Weights of a small transformer language model: vocabulary 18558.
Each number is 500 + 50 x the weight over its row's rms, rounded and kept within 0 to 999. Layers, rows and columns count from 0. Numbers have three digits each. The size before them is the row's rms in percent of the matrix's.

# layer 2 MLP up, 640x160, rms 0.285, rows 342-453, columns 40-79
089:465432482475459450460405504549523517404446433534452529529523487501545482528557428474608408455540484482463601538482510515
103:513505540541553451403451471497497538520488528490524411503484454524476505559543509557463460494529436495550585521430529523
108:437488536544484467541511460478469527456375507594620554422605474471448481525511520418584479528510593503563552501554442542
103:499556479443502512527513487502548518510550501603459525496502491587617496460438437439427548450475538445508505484511503465
109:532465512528499558534438427401535397461508441505466503467481595391429493496496523478493399564496549550454516563438553438
095:533658524514496508512443525543424470531626480432504497445480447480503514545518473507468459513424476474494615467543506557
097:519513455554470517488480433493481486395527465560528525479457537492493480530403466483551498514534414442546576578522584529
091:526543535591531452600497463431551454464571548523552518443596578532534489518533458462426522497402508522449483510535516454
104:447449499479559493484501554465543518496516413462448516635522533487452427471473498497455530594520496533519482491534529525
094:462517517510431431462448550532488504538530570459620492556599453543477479534446481616532499469493530514506507516519558455
090:533521433375479506535535508468468495466495541500446540484490488558491479484485493451437550497487451580549448482568436625
111:515517549579457504496457612499540427494457479476528450446486481474495455555449463506606557526548472462521531494479519484
107:489525508534540436431585501452443396487468512503670484480492461453435510466459537457449612460473541514539543454508564466
101:505457393450459477461486440532587500451502544499519519473514536556504467508519505513550538440440584450567530474532480432
104:483562560468536512501479504498471448523468506454532400481472462521596525529467416542600482450555536447446592496522462427
123:489486565466485520463485590513507482522507548506497578473612512433507493526496463564504538598573389491378373533560451455
099:514552515488526479475585403573531541510569467430487520522436533515480469539578432398464487478455442481491480427543507420
099:441485496492450439563536465490553526426545534493445562579474470555494516491418511484575439525471422529464445525405513564
100:479501525515545578419520504525518366480462591498526523455458560489498464525527479385378538482492491537633513511497586506
113:563636500484562577546511523508471420458535472441572530536447434486515459486437550547407516454559558483525590490480435596
102:478455462456608515530488550496535424521521557407535461493450588416529543458432447463507613495449502478467452423552526517
107:462567481551566482539487513506491385515466502489488514457553477490462496498481496529464429583493479541578357432617439592
102:524551475541559475447630526456533575435445474625535592559522522527500566540443516546547506474515428455483492497464509509
095:449424474541596516463531405449439520535492511545524474468449507544446458479453553467498472517509488543514503543399520482
099:561537589539521491517532552513478529447470555559530491543482527524569539561509482525584542545498486475442441413462525367
103:568452527441491495576508531450475551531418541544455484548480537547511510479653468545503377476388506507473557492456567475
130:458490434380513484463475437462542493466414468508512546505520479571432471475588492512400544464522421566503550545571542446
108:472489538450409518567524449487436499486563537468466499433562534555524476466502413396508515547436442591408438514508525467
106:578468473456550437485564545615479536396453433474592498506472550458460459458552449505529483447391534521542544503430477491
092:420489429566422515594421467472466509486605530482425543484458439445559537497464511463489563552530478547545504459502470470
094:428559459535507542488427557557556546502522513486580462454488424424508486396428441449446472540547543551516498480390540533
099:504466442497558507496475479449538505552551474564512522490494410573461519479496458567521550437486474442543460474473466468
097:460553497512433390464482577559536511445536513494458518466402482605506552552441446484549526511585536631492485481452472532
094:471520537459504529434558484482520420457458515554463535599545505488581568545597456472487428466500557436470478547506461514
095:432502546536551550366591547605478484460525436552491528490467521509404478502475555472558548589573540469472545567435548483
102:441513494527488427505542451453622528491506496511401433492468524507467614475489555583447392441528549486565505489516453482
097:499451569505448525541487518490468516568497447486508454586453476437544419469549530483441477554488531488566497495491466518
094:517580544493391530487511535510620388441526481447441512569542572584492471490507506525530551484472507457449541484507485444
096:586458490508433541536557564520490532539540481458427468545455554438531506441533501585509490494512470533481379460558560524
100:551526583425534568563492397548497452504455478453540487523571603514464473506488514591441543519437519538529422520523586511
090:534473514433490506493462398555493462537453599421568463473521479463556524493502421468441442504439554576474483526360448448
096:485463466579438520487464516518550443525526488489490548546507441484605507445448602405495435491548514547507501487468413425
104:558461434490550520507581451457469524496446440563482488522607492545405514557487514492497414434543462505501558379522538557
098:561530552534441520448558494577468342487584442434468553494453577485501472481519510514539477469541549475538576529534453550
097:446581516525528540582493482522495476463494482508553531536485474463491556495454427456406500518375520581542495454570499587
095:492453528603484448592463461421379447567524497498541526442508484415501507464508441458517535496518463551499544495404543508
095:597516519451406518538400530533505449327518512481386456342482518496554515491507439576474398488548522537610505561546488473
111:406505462509426427556520560532507575485407440534505467450474478483506506529490609520418591553491496508522457492511454432
096:512526494547557487521471560426472438527381527421447545497523424533601607530564496561496547474514469487420443469550548442
096:522446483483495463580552413469506421377546499575389553512522540496504471513572504499572549440588427529544564525540530468
102:543535580459509462482646464512379491570426529417407556546476420483550425490520473434543640480491539482529436538478465545
094:495471542543460523487516534452592457593458465505578515531526508464466470515513420438448506467488675497549507456566417453
102:580511544485466455587576485503494482513465488499383504458451500538521503396534509427523507508503519512610508511440467490
097:467450581478556499363485522613584548465615535512562498504471565477413485526446447466466458461504520499492505491546564498
097:457477614493577475454491534491539427435520513489543495481515431475430452452540496454541436510507528478578588435502488591
091:485463491390466562506473494488403548514480462496540490392511511504465510527434523592412467451524520564547468487480471570
092:501483605504482438501512416486449522472508495475551586532561478476431437467494507518485574536620574456516416447461414460
103:559577509499470488479437488529495561498523517469539473440654535458524506476509523524416491527569487488526472553575522480
096:483418473495578456501515550541520455469572446536458487460430532547434571557557483533531481538445515474452611559559479474
093:501566529490521560520578444485596498508488506536518459484536517606486429497638512491418502524566495433517447499555552502
100:503496503418387515495473503500485473465525480412483480515540521457479483449485541477460563471511615438431442500493461498
110:495475526527491508527443441508478548584526490511483551582496535541432502589468446416497489542460506573509441489482375521
094:511531535538559506554483511494455572408469488501565414544446580501449526531522526530534487528457422505591538494511626497
106:498540538513518399535571590474432554506490568511497563525480533552495508538571458446468592507497492501570447437461489498
090:507513506490427471481478492522469546522509499494425463476490533428567569408424529447510466484605551488490495594494399567
105:503507510528453449596524541509481516427459529547582413531523457493551492497499604387470539492424541609526463518479539598
101:569379576488463584463518499595604442620536526510425478528423512515412507461568400432553505520625449448447421586423499497
103:520477447515449572473446480535474437482598534437480555499538478444423366504459478482603495486545581509447581591450504502
093:531439476477577552481415484395495503424520556543431406447446473482506500509543521522658482479485437541496558504438491580
090:495516540585432519521498517399449436522405562540479488463479548469424524580402571584572479488443457550453594532440603523
110:532477584458524484531453541536486543512450487484559475457612484508558557450528500500450487458401501439533526354546598501
113:458535561585467495566433566395557531440528444507449536528507572524503457504527502394488491480502582381437546507452442496
105:479492433473495529452506489482534508552539473539516449513496503501425409415479447558600598454423508519445480590493459448
101:543513601462504491432550518372529517460481503447557456540550521435513520554582502444496496535350599531458484438551404486
105:511457542485531408481432548450520496478601535450568597450460410566502469492514497521549534592456622481487518451507539455
117:402570512513545494491482448511484537559487484564486441520559503414497509509507535407438561494487493499540416502498463511
090:496460510510518497523522473565463485517427449470514507505466386417563454504451484544497538460436625531475451385459357516
098:511447393501515504503505534506561544477531438554437420442570441516486576528512494499479522456453495503524547528484544530
097:514483423448491503519527495475566447575538511471477532476466512475531535609600438483567526580470556555583465560471506533
111:541494545488533495571546461500559499481523598544511584471506538618485506502449625522480496508497508523523346480494457476
096:474443515508547572529557416436514414518465495549441423560530504571458578414488580587510500490502534566442493525545532472
101:493564482440465582523515463455447440462477508454530515458393474430479562586403507457499534487543501588505462483512609508
096:528455545438448505542457400548464476445463490403464499497460484504459508538411584489547431516509505460530422527557574534
103:459544465464539536437543524548516487498441491485554479480488519537469559535551469495481501501505484421483492398509522489
092:547460411458532541435515578442412551534555508485524469557560474522602513473502465505521478454509586485507497487496430443
092:496493475393436535431440503504554484531492494463493528510487538456526378423549454422477506559508517595544484529470459526
090:523463459593586535505521528494421474516468474500572474502569524498477485553467541599449496395536449456547548469428576499
097:503540544452364435591472463468490562387467447509515504493523542579590556505545501529457462507515474540538498545526508519
095:571510540479595531455439416497527451497572543495513496572473418566467658490463473476506518508492413468402542506478497459
108:471504494512420420527440472444494544467516415454458573513537484496470451477553495413465475514421549463466495504584498587
097:389516545562521488549515486441493522513519479484489565560503624505506451528522528594441597554485445458519502423396439462
094:519514491485530512527438479472479465407521504511450460521500485436566556543501516546542504495527563464601549449580452484
091:460467504508558427479523512510481511532477548482475496494476457496524493459530546507432467485554432494553520457561486517
100:463529435479623468433538490625477475488509468580461451495457452534486530461562530517549454516501546420473565436472521527
092:515553479471521571550445459529477563544516512456430521543581461540631523449513536535424447540464542469457517564486452511
094:473476448372441535442491541469526495402529478500436561555498448532465560584385475489514504475459508467517499529568510570
102:500487487586547552461552485438545385420515554438527405518504514482490468516420470499633552466569479478376528559455576485
101:483475462522545513437620536487481567469502522519636493559541577515472564603455457436490591548460531522572486437623469558
093:433466470506531532417494509521470514511519483528480568481501420436451553510468488517458516452569481462471447487464420464
110:476518453416437523541548461501405563546458427550549533602515535515526592420459505501420460429603428499488437566467544464
097:465566466557507480496594444607501465437572490554445440427453441480524461536502524550507480577573551483476481495580437528
115:488457472500442521563534532457425497495506574557475479546421454435517554437523475520501571541521464497598525528430536570
096:578482502501479500480421399513558488458446502478520545495514455573474555492532585457482482488481545387534500511552592448
091:541444437491605457503473507557523570515584600545432545557525493493538458558490464550428548479540490542637500462536486432
104:521547485555470580612589573484481459493525500541481506460483538505503458510434475538474503464551454546511573484434541385
096:503489501533440527524454552477435512571417510490330514467453416477533524497547608547486437410450446535410481486548528470
105:413560547485484523495461431518425460513491546454574538557561506439540474456503473464420411496485508525455447492510545492
105:505459484561479484499496478385394690386574507435505556449510492488468552636473525499515419528476489571513489517556480470
104:536509576546500549458448463496469433479453435441457413562569488481508549472485568464569535513540481519515498379528445544
097:531514490432416442573511578467491567438447481546505466534548521487502455477490516492411424462569431539526472426557467449
106:603580547538472451501499511478598462430539514402520481521436424530461406522516492322423535490450521476497492535512460539
112:505523523429510526372475515508511449411419463533562457459500504440517520530418547491491463481500548529519481448515437449
# layer 2 MLP down (transposed), 640x160, rms 0.517, rows 342-452, columns 40-79
097:535563559478541535437535532389470493604475458443504489541506441488501464447396461512381483554515480482481470431428518477
097:510562510487514542549550482604483540440589433495386571476505505469552471437415528460618515463503502553485441544583513478
106:538470430454485503404432480471524429551561526507406399538597539448528551463555471526506523528536442529502429496449464553
105:458516552601457522448530454494433479523483524476518543516547566454514485479535592545526527519571499539495406532559494569
105:444488452508555401506515471481476495443518589460535520519579432537562554541494514462532559575562408497533491481516530512
096:452393459530507493467604552481604570512449565555476528532528531536491475478485500476492512528556498530525379476488447487
098:477513533473490425554442584538428466575555543492409513503502492547463490520539492488436510501534511532412467510510541423
091:491493493505447578412500508543478509512475420545527498516479449488498451482443503554574548535502470522560512456426505530
107:522534492504511550587499540480522531541479507581551551375458506648492481574546463498542472408481470424579473555492458508
097:446522476523576452524490625461603518516528442456471457543443492482502482445536493412556526536425525506416535487358410499
096:417481533518482533426525461591522462578473447468507474433489433511515517548440528487506569482493580501454566476536480444
109:540572440455497577529532477393479451502511531479422535569553495468530471556478480507534402543489478516414480517494469406
099:492503485423449551533490494455476591476497559517445547541538410582508537504510500612475501468518467501448547541413491434
107:496470530453518569502469570536485476522550409528440575529473510513448506391433440581352383433523436456487515514452477510
100:503489470498497525504542508505485545501516582537466571550505490536460513441510506417499497558455496570513416522419501533
110:601565434542514508489486431462504453483369473466483432591472500466438558511489467483548532396460610493561517512620494527
099:575574429494547507512456494452541426484444519485486467481583468549590471591521572414535533590506547498590444476493551475
099:421484417540518537502498596450412442474475502464566411489582578442451501423583503524510481508452494484539554489588480407
097:438549494464445513638498468578485605531556618554467499467578488492536528511538519588567550475615522433459476543437484532
110:504558561526490495490535437504456501434512476587434489460503591476424556470437429472523489461494423491452497387487545484
101:546499405424533466460530495567586477474522497542458479465525424560443493583535508552511424478535410480588546614417495488
103:403543520478462504485558509527379498559480419556528509606445552437501508496470484489478492453422595511483422515501511450
094:459461539557541511592416443506501475530505497442446440408437449485563522465477498476561472477482595546438434472558475503
099:492518459440473526520445536483603556487518506498478580452537485413568541535569397574543484428567643565492543531501445426
102:475449460481469530421494446467463482585614430382479478447500373509483533429464552546402400492495534526510533565599450550
101:453492481471477532472485355576521521411483568467583569360490544523495525525441455553483542555585498474534481578504520493
124:444505541493458457535525565493432504408527457486496474515455518493458480548582574519459539532462565448549557490567468592
102:504482425479549525443488398493589490461418404539640548528572434486504513494421547490607564490489533500541489516502389508
104:486524472419546506499470529391514496579539487468481445494479461524566581588429518482522535494608458476485556515514537481
097:552532499441547489485512520471464517517465465519501494525481596499546510518554507471487436511449582513539484460391533396
100:485453572485438549434521527381522420475536466636510556554513497617551509458541530554527526425550481481426599529547494468
103:497502399421607521500610468565457479537487440354457517473561537463544570410480484427545470561516581505474423531495634586
094:548443493482564555561495502436458538485413484471500513545526512428490496439540537473443442463473437411496534550462431467
095:512509468587451437472483509485498556515525481414552499477471437508459415471391567525523566552436441578477552471481497508
096:501551536466474494528441465483496515440429472554554485475444539584627582440489472587450518447531504537441559473568555457
103:571518474541478576504495434458488494493561507507452488480593533410495483500491442438583585455441492535520454578539521572
102:436583539493514389386507465499604457457522415495609572555524517504415523528479395489528513465493461487464477455470513494
092:538472514516613429499493501432557578480513542479504449552495434547555556549479497543553511617453560520520488421419525528
100:455577429542459554419365550494589476429479550545576517445515441437605507607527474444557503540472509581599452467555505437
096:483536470499471466460536577506511522487558572557487504497470378491561528546468459452605520521554502460477590521484387504
095:534563521572563491529507554445559480423464434487439519551511539533456406517441516489549546505528415450614506536525524499
103:577450489449509465460596444513510451480570527406536517450538521499398454460455519561532510514495519465486462498492579580
104:573553523540542518540557519515471528569451525511488478521558493527396472548484464519439491503506416531440414562514466457
100:412565456456550453549462510546588586480408550522524513435598471444506498508523434420499573584465472521488418566514485494
097:482438547469521420452495452534494434546518441517441461527568467459402416537471477518555521528607457477524516498451422587
103:458394501524481501553553557537495431520520458514458404506454596528446568470548558646448410497507465534535545561530416536
096:404520536571550541486616451555414489537566447507515539557574506506526506495529503512483599520545449509450485523544568511
109:532526540516545546529498460552468553489561521518524579470497583512434394506516484409578512493522430505459487576545572527
101:471505548503500541400437492530552607427519432516475415544509475408435419545439492392448530629513547582417562519434468488
093:548494531567441470485451467526502527550468500507598459531436444535427494477415501445473470538464563548437482469534488477
097:414390440515512538490406542496632515436554452567556511457528546514473569484458580572476380522481519503456541505519532452
110:510563446518548460503479484444444522435449558492459478478462496538508517514495565539517492474524365490503510501428561542
099:477444501474593424426374545521483477375475494515588513503533490450534561507490490477497553500570406486548504498536546495
101:539580466549509457569535501527471425506442477541446499545533453586604448416588453487501500497418501549528493440437426477
093:492488476532448523503485570518491575595508501514434508478529529516574524476565546501549521457504523474446492564447529528
100:535450474587521474443493556518422544493558556463454504550419580511531494463570480428528532520502517516439496503500502386
091:519560465432511564548520452507524472507536491465416495516491541543533570518500486521475537503423461508542591565503647523
100:466446475468449500582545542386511504536484534411487456498419538542505549581540557484471534534339517459472469412359537468
099:508583562502442456470437442546497502487476493485500600558596522433519411508476456510458347479542501596521453547448547514
092:550386461482569519461470555503481516518581591503502415548530522419522532548380482505607428493495524539461527506452459539
094:496475430495592495451509526427528500589520512502526410470482460492552522527481448531608493463493480514526569476439530538
107:506554483530558493483448529432462485557469575451506506530430498409485556446428544546502545509535491561486600522426580453
096:517549451448457473455523507489567458559490470495458534419537380543500473568441555487421466555483551455472520461503355558
104:513469487513598590448478518490530496415523439522491469516529490485473491483547529626485460498502419543406486526422581551
087:492489521542549534519524498464511424474510497546602519551432431535477394592582449512465546472461448508552505419536534483
106:566583465475492600506462535484483519557544539430541492558538569491494564457424469544560482476552477453430478480498428512
106:511445500473427441500574509395419529467469496508536409424531553513411592465472489428523476485463547598400465526602511534
102:523531488452561453469550526520532478500457512518449443510571481610469546495460506551514475548481506484528507507625463463
097:423484482515471381608524522543445540536544456506560545541549507542523447487480529461431564526468528464535461404573523410
094:575461472454663411458455440525522559524574455456412473534565448482572442453597559415463544432508510556526426526515528536
103:470530450483419529449490480466545536470472575417465481575473506453537478456377450442462519558540505616476447587417523497
106:495534476427466536458434484543324389472567481476520489457558481428462415454432508628570541575527526463485465448484456500
103:451507614550494525433502465567554438436459432549526484498466558529505496384552533456410507495529472460644487381547559466
100:507534469589617479514500436492466486481546517571402510443481596502417515470446526541542517440575477464572548568510561494
109:511501456505467617470521544522473488493510594439454452541464502439547522491506531507568454510496433523451499505474490525
105:538454556392513580491437564536525437495511471464579536555455490509545552423527427552469497528625446513529447433483548444
093:480419533493514504524477541457486579505439511455502467471435593509448523407513524463443435484577436453518539518512597482
104:497516625486457487492474436600481557417476535497509520553395540494545410507450521498488498447518500501376519532494527479
092:517514511602453494437507485512454492474396438502523497509473454583434477421461498518494501490391439434412494421551412511
110:420494413581445497408557524557503506472504494489522374519552477434500517448496485562524613452515465491558518493523491507
096:514538505562442454549408626547498553472524515479517495472467517497524392566508385498549561513469421429475580463556463585
092:475451549608482447513462580539473528481453474596463484581488576533437446481512525473544511405471472479492470459464546410
091:502514537585480464493468587578546460508468518554546492507465550535505497454548411451493610574570493539519618495503434418
100:511600555513382526548498479415494464491469537533431596548486490507553491465445560521530555557362529555535519585461500581
091:474472553520483491508450456500476551397485438498498556448403550468478487508575495478462545529543436435437466479473515551
094:496459512547433436510522450532449458473592504499429503483567608552548539491420508507563531479438487483487507468450492538
099:473595531493441585381521546460523549524569543488440583488395466513420511492443419490557460513512533498334437466544451401
098:427486460576578499490550506548484534603548534519492596479443529472446448640509552536572456445419578430487484475466466454
089:460512443490479422531523537552487515532403475466485498450474578482491325603487502511462480500436518538576419563527478517
104:448512561411531478553483508499502447551497487557579415453425565507518539566455616466524498462581526422459492378406467529
098:550518465415472487506438500512455547563505545534493516505421489522547537502408494478462458449497489501439519475539458539
100:509487491594485469462638516533468565579491550468485532514549487605530498379503452535456495520501508543380554502387599482
093:528518476572498495564501474509539483487524450541495469475532513510525552570499455540621472568535546543474478526440476461
099:548588570522426565448482428477522523593493493430411469531575567539476485572489492507448570483539474540511543573468467520
095:507520481576434549404590482451469538474421604500472501408391503448419510539463503383572508421452475585559478512566495494
095:407497539574467450463516499508510519521537576511518459450540543643488499418475579501495434514435521586418563434363507455
108:525482493444495491467571533518506489437496510558562487550528446497538467509503486429583507618563437541522491457585421542
094:551507490496481559509528464480496426471548453549474495519503354395464426494378539553463432437561458450452472541586424463
089:495610436458439512460459529501525483531487512575489528542558468569506539473534480447534485477532530497526539520413487516
114:508474527456424492491486493445466507523525509477465497450478515461536430542530557433539521503490525441502428528580494570
096:508432489466496494495442590438507535580392531441552451555542546502486590537543443498529476476492446457519563485431501500
113:589450441320429507528463523538547521526488515527513527465537399496565437496457471485525493467452469484534496419452458549
098:439529492545560449569571559477386488545553466534448481463531532469482497475487456555504622586462453480473546525483406551
095:612610459504444500561465548471440419452414483575572455528536506430629418467493542448549497529493525446481451590584544522
100:598374468437491476353455520411572450556448484508538596472450527529504540577523509490524470518415558480456506533502511565
098:480489555537476418481534515447480526417521517518685514460515497514444528498491392528472597457444494404474510541469409542
097:535528522556506431442480504523505558484495397563487516418444538506419544497501570472523586482552539471549495598514517595
103:570532516421547505456532630544538478462504464514530464483482438496623471355431486469505523499528481460447503476534571545
105:515476471440523445537483471402507470546546551533506509520433486454608465415437594447492438460473587410397455530589510527
108:505435499570579481479445459528427470547575391487390691429390427608415543494461514548468497478459521438548474519468533559
109:511441476447468537488499375444464474540450461619516466436500568315528587531554526535539513432453457508487524442378460470
# layer 2 MLP gate, 640x160, rms 0.268, rows 343-453, columns 40-79
096:548456481433480533552479477501500469467493604516437494501537539521498452496382487546462489525464479546545405556484489433
101:450432469467556521436523532496474444427494568431503521524481496530580433500580617486549547504584610444523548553483531521
109:423525506408454519451506410427484474456476531429506540527491526507564393478478608517432544473536507450557438504447558454
105:578461515482478543454528501492538496531514585526428472519423569415524412470433461523527453513410549474505509599530469406
086:514480458498520501365497566516533554504548473503549561505552515499526491507431459555553522491593525526474494455500437440
102:490531432585526588500451528503529449493528474474432437508454564438530508600493513519413422462430463479527542446572477471
095:535523471525517471523482468466514510502495465527477438501481498536565480571405524487511501494518486480510560415508507512
103:481567515454599520454462547537457534554421481529511453497419516467462427531532424495556511494463472504468466453524492329
099:545446431432533421514528398532445487450432560501576486518510520489458499535466468526585522545581506541586522542602540471
108:646562490538449486547423519498531483560480568430497516447385489485497519512443459475519456521476449471447476532578491492
101:551498547576467468482459503556526506558507537493534501571504501444487562428544387464531464520506550537502486480381468430
108:496448512411441504483560478507430542508469472534406520490547537509516571506543527519407510506387403543511537578480492550
105:541536541468493534453539541589452372409568523446577452548484515454509551512509451526523573520485515458543474496469513445
101:525509474455473506460429482602519450544488391498523460514475522483512485475649565512574458497464431544492519527471593453
109:437511559499388541462519558520521519524500559560534499463462496524515438447550468553586547567567512479466509475459476418
104:451463510494493470410515443510496622509511454480514471519436530465571455540484426504528425524495539482481477471464508434
099:627507429460498515499477605524482422539512466535505505443514524530527396458460498488527391456562489491457433554491606424
099:531413425409570491546495526466437534626506550522461460583470425516492456469634494494557518474512520565478413355468483515
107:523479451462411449527539547486475453585544498506511509484446455568498567504542455498490458457484449507520459528449522582
098:526481417489422456539541450462463494443442572503449501484529464548620439529495499515498531496429503477559557570427508466
098:472508608411471490476512523462631521571462531458577417500524484420524524460635523500548502501449598426462504568438524348
099:572594423500521468561473510482563538467549468516535594530588586487441559494515456542496417442547449459450538539575385537
093:489541506541602479462504418549400484411491563533527410510509586487464504456453470509502478495563445532460496531486503505
089:490511496518543550496456640538522512480518497514503477521490555572527568493479517451594540481571461455513459480452524416
100:446489556570508466454549410570523558492547487532431606546479560404487440469535451498531520397478499454518505509436504442
120:511535429492494558508538538478535392446576535507522442427462548429535478582471465455608536547485597421469491504350522550
106:515567471485530549520482554505462451486519530483464478456454582531519494547571498578320403534472489605566532460504576516
104:530592497454415512524435489544514509569551429461582475491492528418577527468494478533553499654414475542492501484430589489
101:466449563483533596457450493555484475511456476460494529527558560480562455530540487453500556467582532520442503517400458510
098:631450428457547519524566582522405586552507496436500503531453534477490542509503451429505422527422594543459395436372419489
097:585555497570515541608468502461468507422554481428496558504413592541408566446499513617520556463444430497505541477531470577
105:495534537490523540559564503457478416519550517527428573624482505448594513457449495602437511499471468562520504528499545486
087:448494508523519459395501447459569469548521438479524491488494457546488391464395593572553573474424468553449524509458575580
100:508527542465444488438448434418543460496465555487518489500482540524584501532492452520473512525504448557460430494562499560
107:473489495502591528484556526516542458600532520565488500507418533459559508486484465504556462516483482510548501443551602445
103:530564567481539534536493481448567419493457498506507468473538473431490545555533542559418574425394532518525489509594594485
094:499539454510523451522447370412457425490477485504455583411508504540443459505536568609432526546438474581530548422464507532
101:478448504454505404489484421475527495478521512502580539596560497435509448454485466563535510568444510464487489486552577431
095:527473524518585469455560646573544494485497459459466503474490533490512510490468485495581472414515511582503535468451507448
098:510475490449486462463485444528461438599479483479517463492409468465492593501521476514589466513449516536466505491451457503
103:450566494430520522503475447508459389502465536454439501493504465456459576469541481441352545445434411531350492483455504474
102:530495481515414495456551538547463551501472522418539421562507558460494480460492582541537512514452382526493543498497494485
093:553545503473469498554531491568387492425395513520439565438494487510479556491529538510459577524503393518428487530398469550
101:507502536521540485518469476530548479611621545472466498569584473451544451524494456576471567524452466486402491416530518571
103:433570426455468444477475475480519490461481519495407585564510553462555541491485544392544509443571458405550542506528541553
104:643517486386434542499399474528601486425524501522407451441502478566478457506491496521433456461482539517526497594493500520
113:401529464471566440533522462469441528523482452508452486499508421478518495516458538535450493505463494431591422461516478603
103:501474436536497424454527565481434431485482443422452468437443389500594564541548496577514506425414482515483409497588595485
103:450447501495523576451411582546464439492493523546448503511552466575476461506476521526473520469544427471459526433457468591
088:545514445513564460498446521511615487466466471498524511506474457494566502498492506430560493500565494565488463458448465426
090:463537513461563587382539457510495468447468534496485480564474498548522414472476558526641520534494378460505531595313546545
103:478520474375556403473511453483430542456465404429424530476482450474543491439478536439615581506544481616524476573418445528
098:397569528436435458542452528548563464493469425505453539586420523500565527487490486455489533492491444498490528478493537453
103:481484538588439616529517541380486514461529504529504509490424524521560529528483496473517499484554506507507512585384477561
099:500500510591519540510659606505513519459545488510417543539391455455524484503563472448515486502513477468548556490351562492
095:512596451446478565592474535527452471565526468439457537486497542544502506555511514489464485518425487486537482530490575529
101:451396491575471540460555506509527418483420598508517490568504508411482479460489522528538436448480514473384533504494494552
102:559630463530502496542418461511481524457487394445477618542489499571455470552480539530406441478463545595512480471478566450
096:422379473517497570487478503501458532456540569470493551510479393484511520484336462474450544464539481467520568548469426514
097:499528471525565441443584529394564568551527483460460478529564481467536545502488500566528525528524486603527390510491461480
098:516577549468452538547516430510553485472564481543401573599462486477520452528506379509450518521515429496466483460494461535
095:605551499501422517550542498457511499482516507505552526565539521499583516536475472478556404490489601501400515469486511446
108:516518483418467506519507440512511429484541590529483405499513508502497445509523438629534491575524454495568353383528530516
091:522519409476471505570463509459570476556448394492427458470498587513468584518391583554495500552531579540387518528497552487
104:468512558494442466492466571515532453519512479503513431471495518503621483604571523432558396548535562520429553470465416484
099:512530499524528523450550556517564519437494455452451600575444468500537395532570539498555538491474510483517591520422492484
099:481474425471509486476508476497535418440562593498500498483525506449574483490502458399522542527537476561551540511417498520
089:483563492466468463594412526416453524525509515555559627558580429465550553484419470471458478600457481472477443428579472493
091:448520478505453604570443476424524342493436502524459554414489513392400479567459515539546514505490471574494577509528503494
110:517569400444608480502493523559496519545453499475582479451586469496516498523479528482484468513463471472504545485515490522
112:546477539457569444432579462446502498575457512488498535544483491487466462500472505516436605417485444520513426540486512459
102:543417468585447428404505517464467454446499468533442522474420523544558483500508469567491466563602550575568485455488495528
098:513483500499458481558574498441489516484521615547496546518516626499507479400462539520535547495483522459566557627586477492
104:476576478488449627488520436500462524556504483570451526453520499573458572476534509573447557561596394470539510515546542476
116:461532538488514581436537580590583468472504481439580516532486531532502488503455429453484474525540504470394498458406465500
100:492502469551464484515451447435523492503544531463528553447501554579502485479535506456463490531507510485499485608546575438
100:490429609470439489448397511534515439484453569467561526459483505474454395530488580531531546520501512484489536543462532456
098:518581520542522571436415546576390517541455568468509592486495447569478501490505559602435476474439516500510464496422497440
111:387518460536416536433472440415492479544435464484469421515505519396449554525524432466460526475552450513508579562509508518
092:543515549528554515396617497552542575591514511508522494534510503523483576499451529546464443367494602504446506483482522475
100:529531454588543453506541560449457492506510442579542378520507495568389554424480574570449508536482393455537508581373463502
098:510551541522546461432518540474519491560504543460527477497549476438530584462472533462469477516435528574497598511440470511
109:543496476529518467525499533549445436394529543607508557439551493592590509522556551496512551545508486449546497525530525545
098:558497589532428517525546489486538344489529492460501502544527467477452532533515555552542515510395520472518514552530494532
098:509545509489508524509427472470508464455430473497566416482468479459390545446595483415501447350519466491443601468461665442
102:425481481563629466592580500579484477506450519563559448562560583510622477523493473495451523488533482612613498481571553524
091:441492427415578520454551478515529459438503551456538505578557532519494455442479447519507531427599458541514580552451484547
087:540444478459505545590510427432503559429440418499581519501552502572465625428431477433613454561531507504491510479439536477
099:429500585477487473469464527533492523509498454525458523488458458442483543450493476535460532476490447539502421478443470514
101:508508502508491547499510487466347443523488579499605485510422477487489581514444589473471567465362526526481557424545547517
098:473469496507490434516664530497617466553500535460469531531464534458616496417485505535491504481507481460463614536433552481
096:523517436557518483492561470512571509393540541502493533524484552592500537539457516524590496524598571535526477410437555459
097:493407477405574481485519524521437509572473452470576532481457465517475537474452551450544485481538422511476340474501477418
091:486453514460424505522558530520575396611620554457511533534540559609550372515439499575530485525554509466428479564505491468
104:511575519470566474449545533580587478436474449526451468442491534548403432521429482470493547520470512514549516515427530477
096:479441479484521589431535490494513450480541557453485433512471572392575554472470495544532536485537443433412562564386492381
103:524403461463532556397531541454572473430543433537460523429621577355470388550526460512543524464557451452453505520523452508
095:551423499456611498498504478519413499499526423404431481533509550509513536566518529531534529484623523540455559405522397540
109:492552444397496518543523492553430491476481475531515564623458478481529512523472511527456490435564474445452458503435552499
092:570460464404482390509384521407500557549406498458544445481608474530479546509578440513564501555499439568504533546468494393
113:471515499531402527503494541485437434500556591482378466558416458439501440582442458479474489520508503515542558509428476503
093:386495496484525509475520506489478569476493506462435586503576458490498533442602549569551504511492607517534351521468653535
096:416533526484559522460551497535523512556479473394490502425549551510454537450469410589422603487391511589538476462549600486
105:597520461491521479497350426522516489504437504496493454396501397506527587496542447480504467479471467601488503534408454487
098:547388461485490487562481565467530473439440455549464563554414616525563513543606457487469361515457417557491407497421588559
102:407458551451497530487464474446384477415495499444547505521578548467485503493493547475466521454556524497559483498489461519
107:479528499490465527530403495497503497619526441531456525619562509530497465478399501533523437452453478513542543518440598539
101:452489490464394581458431532495451482570464558581433448430532454507521455464568435494389502552486532525461514490476484446
102:529515524484470532461522523556485475397487537482515398513508508385581447488472423443513508451509352576429495578472514506
103:514494577403438555478502451474403485559468505509547522474453560484530611423534488570398551454561512470525550534568490527
101:521516575564509469400568504504487489495544514477479425559510502587493445462529443516485539574461456495399512445492446581